Part of a small language model's weights.
Architecture: RMSNorm before each block, rotary positions, no biases in attention or MLP, untied embeddings.
Each number is 500 + 25 x the weight over its row's rms, rounded and kept within 0 to 999. Layers, rows and columns count from 0. Numbers have three digits each. The size before them is the row's rms in percent of the matrix's.

# layer 11 attention query, 192x192, rms 0.0401, rows 0-191, columns 96-127
109:537489519482480513538463500501495508494531555452459465558483559479535443467507534516468455473468
101:494497495517516503521513546509526523513466464510510499501527435511502503556462513540487472500533
090:487511513486514473501490493518504513476508502525524517518525507499534527517505528543472505500515
084:545468476490491511488503510505517487505557489436480483516493518494506465487513486496519516516515
090:469468512509534507503479468496497480544508521503503494473529482505487488478504496516529518532463
087:519496542528463495476537528520496502493466491532473510543491535506543521540495502492522520500533
107:485465490517557451494493494544469520517509485516491489535481473497460487517495469514476450515513
112:501553470481460526525463505466519493466501525501509472512521465479454528521502514465529491488532
115:476463480525508522504460506512485512476485500526550486527507499489502513515500490482531449478546
112:494495505473503506508510511472513470532477524437483499481501502479492469572510522510517531499506
114:467552485481518484506500559502495485457493488501528477526462473507454533480528531503437499483466
097:453482504516514494486475521549512491457465441520513533516535480485557492441478527476491494476513
106:509497502507505519508471506473468512519523515565485538514458525476474455487513541483513506541533
105:503529505484495493479472500500532530544483511505498505477512471513501502517484490495501543504510
100:530526476540511494515525492518505515473486548491467500452532535499536529483468520490512520495507
108:491517496517494524510485503484516458519522498490457533457500462531533488556500526456555465529500
101:514489516527470496471526461505491512496536422501465454495477465507529471532485516528512539517509
085:522459518491556471521517531494502490513498507500504461512472521542533515532516493484521434500523
093:528464503523520506487500526525521471491466506484498507523518467530514513545501436525485492490527
093:552492477518470503464517517494513470522472487482500521528501526506581522543504485477486515492537
083:501495509514482507497486474512512533515509536477497482528529517461485480465460541522523510501523
099:574507516501498515516506468526466522463483474545533488495505484476494515491500539570479487483534
083:474513480444454527504455551487542436495505502483477479516461460492459518536517487479502518487498
088:499510501506487498530508477493487497501546520441503497487497519497503513454532466495529512499528
098:515533503468494547483530502487525476473514482473510466524515491479489490512540568472481501482511
123:513495502484477525523500493485508460516489505510530541484545532493539476482540535474485471523450
101:458512496466526524513508515507480481494502495504505482514461505501467558514542505485533493469486
104:537514497475530539481530516483519517549473486543467496479482472472519486500491467491510515514461
113:485495490511522532535484531508531455458467549444505522488471489472501512488495504525493462497463
111:511500495479503476508487515473475506484498485539568506492556512520498472529497486497516496489513
095:526508462542503488494504511459494494498520497456528509531497537475546512506526500521521489501456
111:491547460496462461517502475486487489479523492543489500521501537525481490501475490467491535539559
103:528491499491538493519512515472509486506538480544488506483499468519483468472513502459474517485481
091:476506482501476501505493499491511525517557486480497517528534505473509505495500508525511446483508
091:481519500527460509552518496517450515488511493498540530496523510484534499462492541534506494514527
103:507467561459483501544479478486452546464531489549520477513493468484488507453521488503491561516487
095:451504468503500523445493502453547462515455513465492493447484502505498457515505472511514485495482
121:523458511487526487455504533566503523516498501507518527506497478523544489505518525485478494546478
107:506493524485489495531509516530510527467491469505515498564488508469437518493509479497438486516489
120:522495494461472502555511501474483520456536485510526521538528541481487521486491498492536504509502
105:466515504463442509514503521481484499483532514528474451547496477493498526486497465495505488468505
085:479500539490478467533512512479528490561504502504488493500491463501480445509544501469544492433515
095:431532489536473505518514504496455524450496491475535473558468503472464533520518529495459488493549
074:510487501530521530473517487485501475472505468470528481516495490503496507491508498509527499509485
084:476504515514527492502481480525524573537484508498506520476499489481494489500507553498547534538548
093:504501501469520490536491488493539513500528550519494522482523501485558513506506506500505506493470
084:510511493512479505523506475457534501470490530519458504504490518507572507510517504463500531535477
086:432503481501457486506488497506534499462504516487474524472484477513485498480547560458489537484521
098:498463485504492557467515494483494525477513468524494465494490523506474486508501431507471498510511
093:483492457523523492478532522507515530490485516478509505517513474503541513487476483459476481513489
087:466505503491519532478533551504480536467470548467483511495454466511522526503494487550473477493495
120:472544485494495463539545514494452535480526469481539498559497495505479523486514539511486485501511
099:496492544475492521444461476491491476526470498515496484466514477491514462494501485492515554498499
127:518506482478481468559525485515467546468505442534509513513534534505507559462496491479480479513521
113:490512527492493471508536514458487539481531505527546528543415491464481527481521487518498484479492
152:425529496469474495515486508482498494523510532486485489483483465492449492505522497498501502460526
103:457562511474486482502473560437513501486495484530536476515480452486460512517497536459533513466530
109:468505479457480544478523468480514451532482540506474471479492511489525500524526483497488487494501
087:447528484515541540503437527526473487499520523518523461471432504487462516490483519458513479506538
082:551513517499493559433491493502459490547475495490516500492490519484466504544509476507524507529483
091:533472472499544533519530490517510519498491499457523507492499524490522524550453486551491479504458
090:487524498504516497432467514475472483531486522524482518497508537510480506494461506500526536535508
075:498478478459478477546481490517535462473517503478567476487534494479515509539511483514480488483482
085:536525450502484500514472492480518474495507514496516515510535504512517520504497500439501519514518
062:481464512498512486497474488491501519507489538508514472462479498504467485505495493506488497480498
061:516476471526499527512512499514454511514465449470522535536467434520478524528485506463509496479550
061:479474506533528525469481502482488507524510476538484511542476488458525499506522529510497505474508
051:461462501510518488515485544516480471475485518505521425520501510500495461491490520493452505472536
069:492513520464507488506485485499515528500495497497504496457509545513471504469463500485515481547471
069:517486530525520481462507508519477521506473516529495490525493510487549516520490490505502522475496
085:471479494526529487487499497489474529502492486543508492525488484515532508477469493535487524484483
074:497534483501494569524485503478555481420508474474534466490555470508498518509481514475543505470500
082:478521499547497520468453495523495513499494490529497474525491448509511500507502480511543486481518
109:483501513479522443516521527462529483491473535456474485513495492457481492520501534478529469494516
118:462574459529519502527518518465461491491505467505529458508471476520479509497506525495441495465514
130:466470516495528502485484488546524528451503433539509489518524480494533474466494524483492538500506
141:533487505498503526503472473503479568513498467522486540492467507474475456512508519506514496518564
129:472507506462533487513474526473501504537492525500496488507483472511450497528458512534495519494516
125:526535503494515512482508517515475491492485520503476478459491507498508455494478501509492526481472
147:466467509515507474487494498501549521520515515486449474480500494545520561512512536462539525514510
061:513481493518472516506486487506506479460495491552518518459494485506511446457518572497483492492524
051:507506505460490517500486507520543492525492533458506508491478492521515504487503497487511550507499
056:536504510507488507476511510520490536487489491488516527469468467511478503548500506504536537506507
064:533448513546495497429496550526475508497494482512521526545483448476537485578508492486518521488537
058:508517535450506485481483499513521526489549527533485487481528460488479505461511496489485465525540
054:533477497492545527473509508505502506483514501511508507477489498529512494534565540509525515504487
047:499564501495483541525505539490513467492490469472513533476472502496478498493506488446529485491481
062:477518507545479470503460510505525485455509500468512499466481522474509503496501498486508460496512
095:499574516528504512546513519520497486496478474504504515507509500505495506497485532503485498505498
127:526524475457489518513515484509505489515514494535514553472506527536497508481544501455494492517488
127:460525543497510537497469495482505520516479518510495507515464515532523525506517486508527506485467
123:538574464501475509485518491483455503557499488533471496488504501494483496524484486474528523527501
141:476502499532505532517512522484519452489512497480492512479482492500500519512495494535490479492480
154:511500494432481464501488503468439463514477511502530520495530517533511494544480483492482493514532
133:485493458531511486503533523451495502485546482507510495493526514494517501497511509563488502456465
132:529550465505458491516491484489470504455504514507526493543541508454462519486504531456529502539559
091:466520534507524470539492525488519497525455555455472502556513452509521534494496520523523485485526
087:482529490510469524515513446501503487509502533502495558472511542462544470459511468541490464473478
098:525502467474486540478535495520506532502466472479493536470496510469515488480501523533499517494475
099:503475503461469489493438463515503530492529500483492540471500484453506497515504512512512528481503
094:447486518519514513482520514497513537499500516485472493456495473538526504545511520524512515504488
095:515504506534546498479481515483477515480485496502525484562488467507527476513503484509517499497484
107:496459480480467483478482473483509500517508478513540473511478478479496472515512528534501511468501
092:493481501508505551500500490538487475461532480470504467533462470451513531531467476528505507531509
107:496491469512481533481447489517501535511526519486490490481519484524478504454498489500532506480535
101:516461504497526464499520520482520494516489517437486491496498495459481486533545527493506491504513
107:503571475529508456546494524476472508474528473508556466513480470522434520504516537483472489472500
116:465465512514487502475500503522528524467473451543528499533520520495528489480516516464514521508537
104:517486530471489504512451480534479570539525513555480547507472484496481458504477513502532485530539
100:500550512461523485472471504483524479548493523492498484528505510517463475528465518502479507504507
117:522500512489485542473502537512513502475471501504481489455470475469478468502477510502492515477464
105:461477504516515477488484508487530510525519514469425463488504469533477539512488514441526507529495
082:529502504508518494493475532506494548490518539506511518452463538499504499469465535464530486489535
086:487506522497465482500463454500499449518527499451479493523505464488484507494517496504518508494478
087:482503484465495495497461454492482486536533509506467472494483453518475493481507539499536519496461
094:483484495506522500468524534519499451512484481481498491524468481490485545523445484467519496494514
079:562506502479452524510476469488519540477490550497493531473516510488487490532546499494480494469526
088:510486517485483550479461471513494510492486497471502524497483516474493468482495512505513467509513
085:490458487494483524475502483534493474508518463460507499451467499471476506524480501547486529508489
090:493500485512535489518532508478510526487505514485503501486454484478520499520521501516530497505507
105:484555506546497534517456517504473532492478466497502485557550468502486504493461525509508518490473
113:484524518485508484510512527495504503514500519514514546522523518531508510504507501466468492513495
109:469509537493514534517468521490479510489513479515505486504462508511504524506517489511529526516483
103:536555501491459515501501490486493534554513458549492493495525495486502520520488498502503529521533
114:494469501528493525532505520460511475502499490481498497482503519519499492507504520541521482520524
120:500484489420481472510485520471446461510464496520511520502518503520514488525494501506487490482522
104:501521456552483455483530504447505515508535507486489508513538530498511499492492519536501518488481
112:503545481482484497497476479520475505459487503507531509543520501460490502493520533460512524539530
114:509522519523517500507546485456475500479481498513477511498457499540504515558534497516514538504522
097:500522509510466501482514473504503484540533499500537511489512488477524542469475474459507490475497
108:481517569490522461499501508506528489501502473523544510517466507512504528541468513449519465469503
103:499503495506522492508491496522485503469472477473484534496509517494491457442504538546498509503523
112:496502466503485525504468480518488521492498469530491480535520486516486485476458489535505472532480
106:488458507523520484453515484514489503486488472479510494521468500486488481509466496520536463461508
102:477476523527535496526541490477494496493504480509512476513484527497517483527487501521533522502504
102:502571495488520522527486505490478515497518509501532490502486504507500479495501496521539486464536
102:544507487528533506495489471493480466496503498491516504486498532560496518484505481524544498473532
074:470513513527513530525506507483518492507501453512470469486504450482485513498516505487512506496505
084:510527473530504458539525483487484459494526485461556448514493509520471507485520547501494486503512
098:486501518486508492487480482511508514446519441569498480522489460493552463516497511470492512492514
095:507509509536484523531454462503456550554511512519486501493491528510477508497490508491519510519562
102:515496521438542541490501494498510507484441480481524520499465510505452483464478504502456491513485
108:520492503502515509489504508517489503507499486508509510482468499455515468473485496516522494454483
100:513513486470492502515466484496507488503541493464469471518516515508534504517531525447543544524515
126:524507532469480484487477529490503464465506521503546496500492498511502518498483506530513495515505
108:533516496477523540514546528463464474506546490484507506464491490549525491482512461528477506552493
100:480494516549489480526555527510497489526520492523488477504496513496493470540523460482522488487496
111:497513547461495505487506509500541479501543556497498478511509482470481521512523499486547501542501
105:496537513489469535486468511529480534486521537521517498491529517502497500449477503501468463572469
102:490491564503510513517469495518522487518479504527475524481469491506543516511527470517490514483491
089:496538518490488526485502506491481477496508464522482513525469551482483478460486496500491496529471
091:517522455525505493517500485477513477451526488475537486484486470493517515500533511473513439465503
109:495521484548505526531490524498489526466490471476497472531526497524490494540493535500517559459515
081:512482483479514499529507497497506460514542503517531528520513521538493512458513496493494504515495
089:475465547494495532511486497511501507487471507508517523501498492458517517517503486527511509482484
087:520529524515508477498546532476514548473498439501481484484500499528458516502472483491487509525504
092:467499497504489509520476527533528445482501491488536487462521506484510511492502519508472459501514
095:513519484456481488486528517452490479538478515512529509504528525516527521523486469541472532549515
094:505506452565489499492494511496498481486523464487517555459514516497505533467529528576481484491512
086:538512500448481510510491484494476491471482471467541503518498511459481488486511505473504524494508
088:507482538497452531555515510512517464450472480533522489458490524543482485496519533480458516473503
088:535512485504545505494509506477462512507514496453478508557486477470514504522498492536537515500522
091:541496497506506520513506478510475512503555471472499527559525490468514510511514509525516507509480
080:524493483495509471527496508521502487478515517460435494521502531462470504485486467512490472551480
098:431498504491508521534483470492514510498469552465475474450540513520503521484463518487517476509478
103:501479528533513537470499507510474496505494526515510439505453462516537474558547515527518493511509
111:558469485519516502477530486521504492509484457563511513540487483517497509499522487522478536466506
105:504507468499504547485502482524501487459519516488531466513511460491464512531488504504565483468504
110:526479463499519513479486499511493511475495508523491459531474481507501496486493491509524479472501
104:496461527484501466492505531450536513540497521449500498494476479458492432549534537521507472475506
114:486550469505490461538535513499486503481511488485536487522481488531460522472520499494462447480508
112:455458534508520493512491531552517525474493458533503505522505510477534473459467522481500520532503
104:504485505473488530513483503530496557528507478533468544510485504478490453482519521516530523516544
099:508518516437532471516484522506553475524483522509480550488518450482481491525480525519469485495483
095:529533494495486536467522519482533504481475553505484470449540519506524494489476511501502534482492
095:481484508498522479500475522511520500515500497463455466461509458533488553514504525433537494533506
083:492571482521477501503494504517464488525492495524512478447496503489513517495431510527477473546481
079:550468504477497503491538485457531487473504517429485540490464527506500502481513488514507501533479
087:524497533512531512473499490489486495524485513457519516523476515521451499517498490543485527502463
099:517453542506518498413477505521489511507501482492525496523484504525473493533502512508494511483471
078:515520512462454521524451517518502497505504513492495524506503489521551514472486538468504474522493
096:539503509493485527488495484501510512485524444522520543467503494483542505507505497469513566500508
084:490500468521517483485519521522496525525500518475517485461505454469467538497509539524482493454509
091:443521499518508487560487526491478532457490480485507482481470507501499515492509524502494469509526
102:501544513508504557511485505509502481490456516510517482527528513459522497545525539488493546504534
117:499513515470496491520507511471505469534481540506478520473519536498517476507520493474484503536488
097:489526510517526552512452497496485475518511517511457475482458502526494525511514488480562493495499
098:543542525492481586458487494518491520515479494528487486476496510476488511509489467493509523550518
112:488473502500491512515481518493526471468514528494512531494469515495524494520490493527503452492506
119:502515511440488475521490523452464455501480522507541545509524508529497481526490513502487473505518
111:521504474506487499529493529466490504466510466480502503495539498486500508487505531511475485487476
106:485565470502484487518477466492476483461504522510505507534516511473490529531522516450499526517532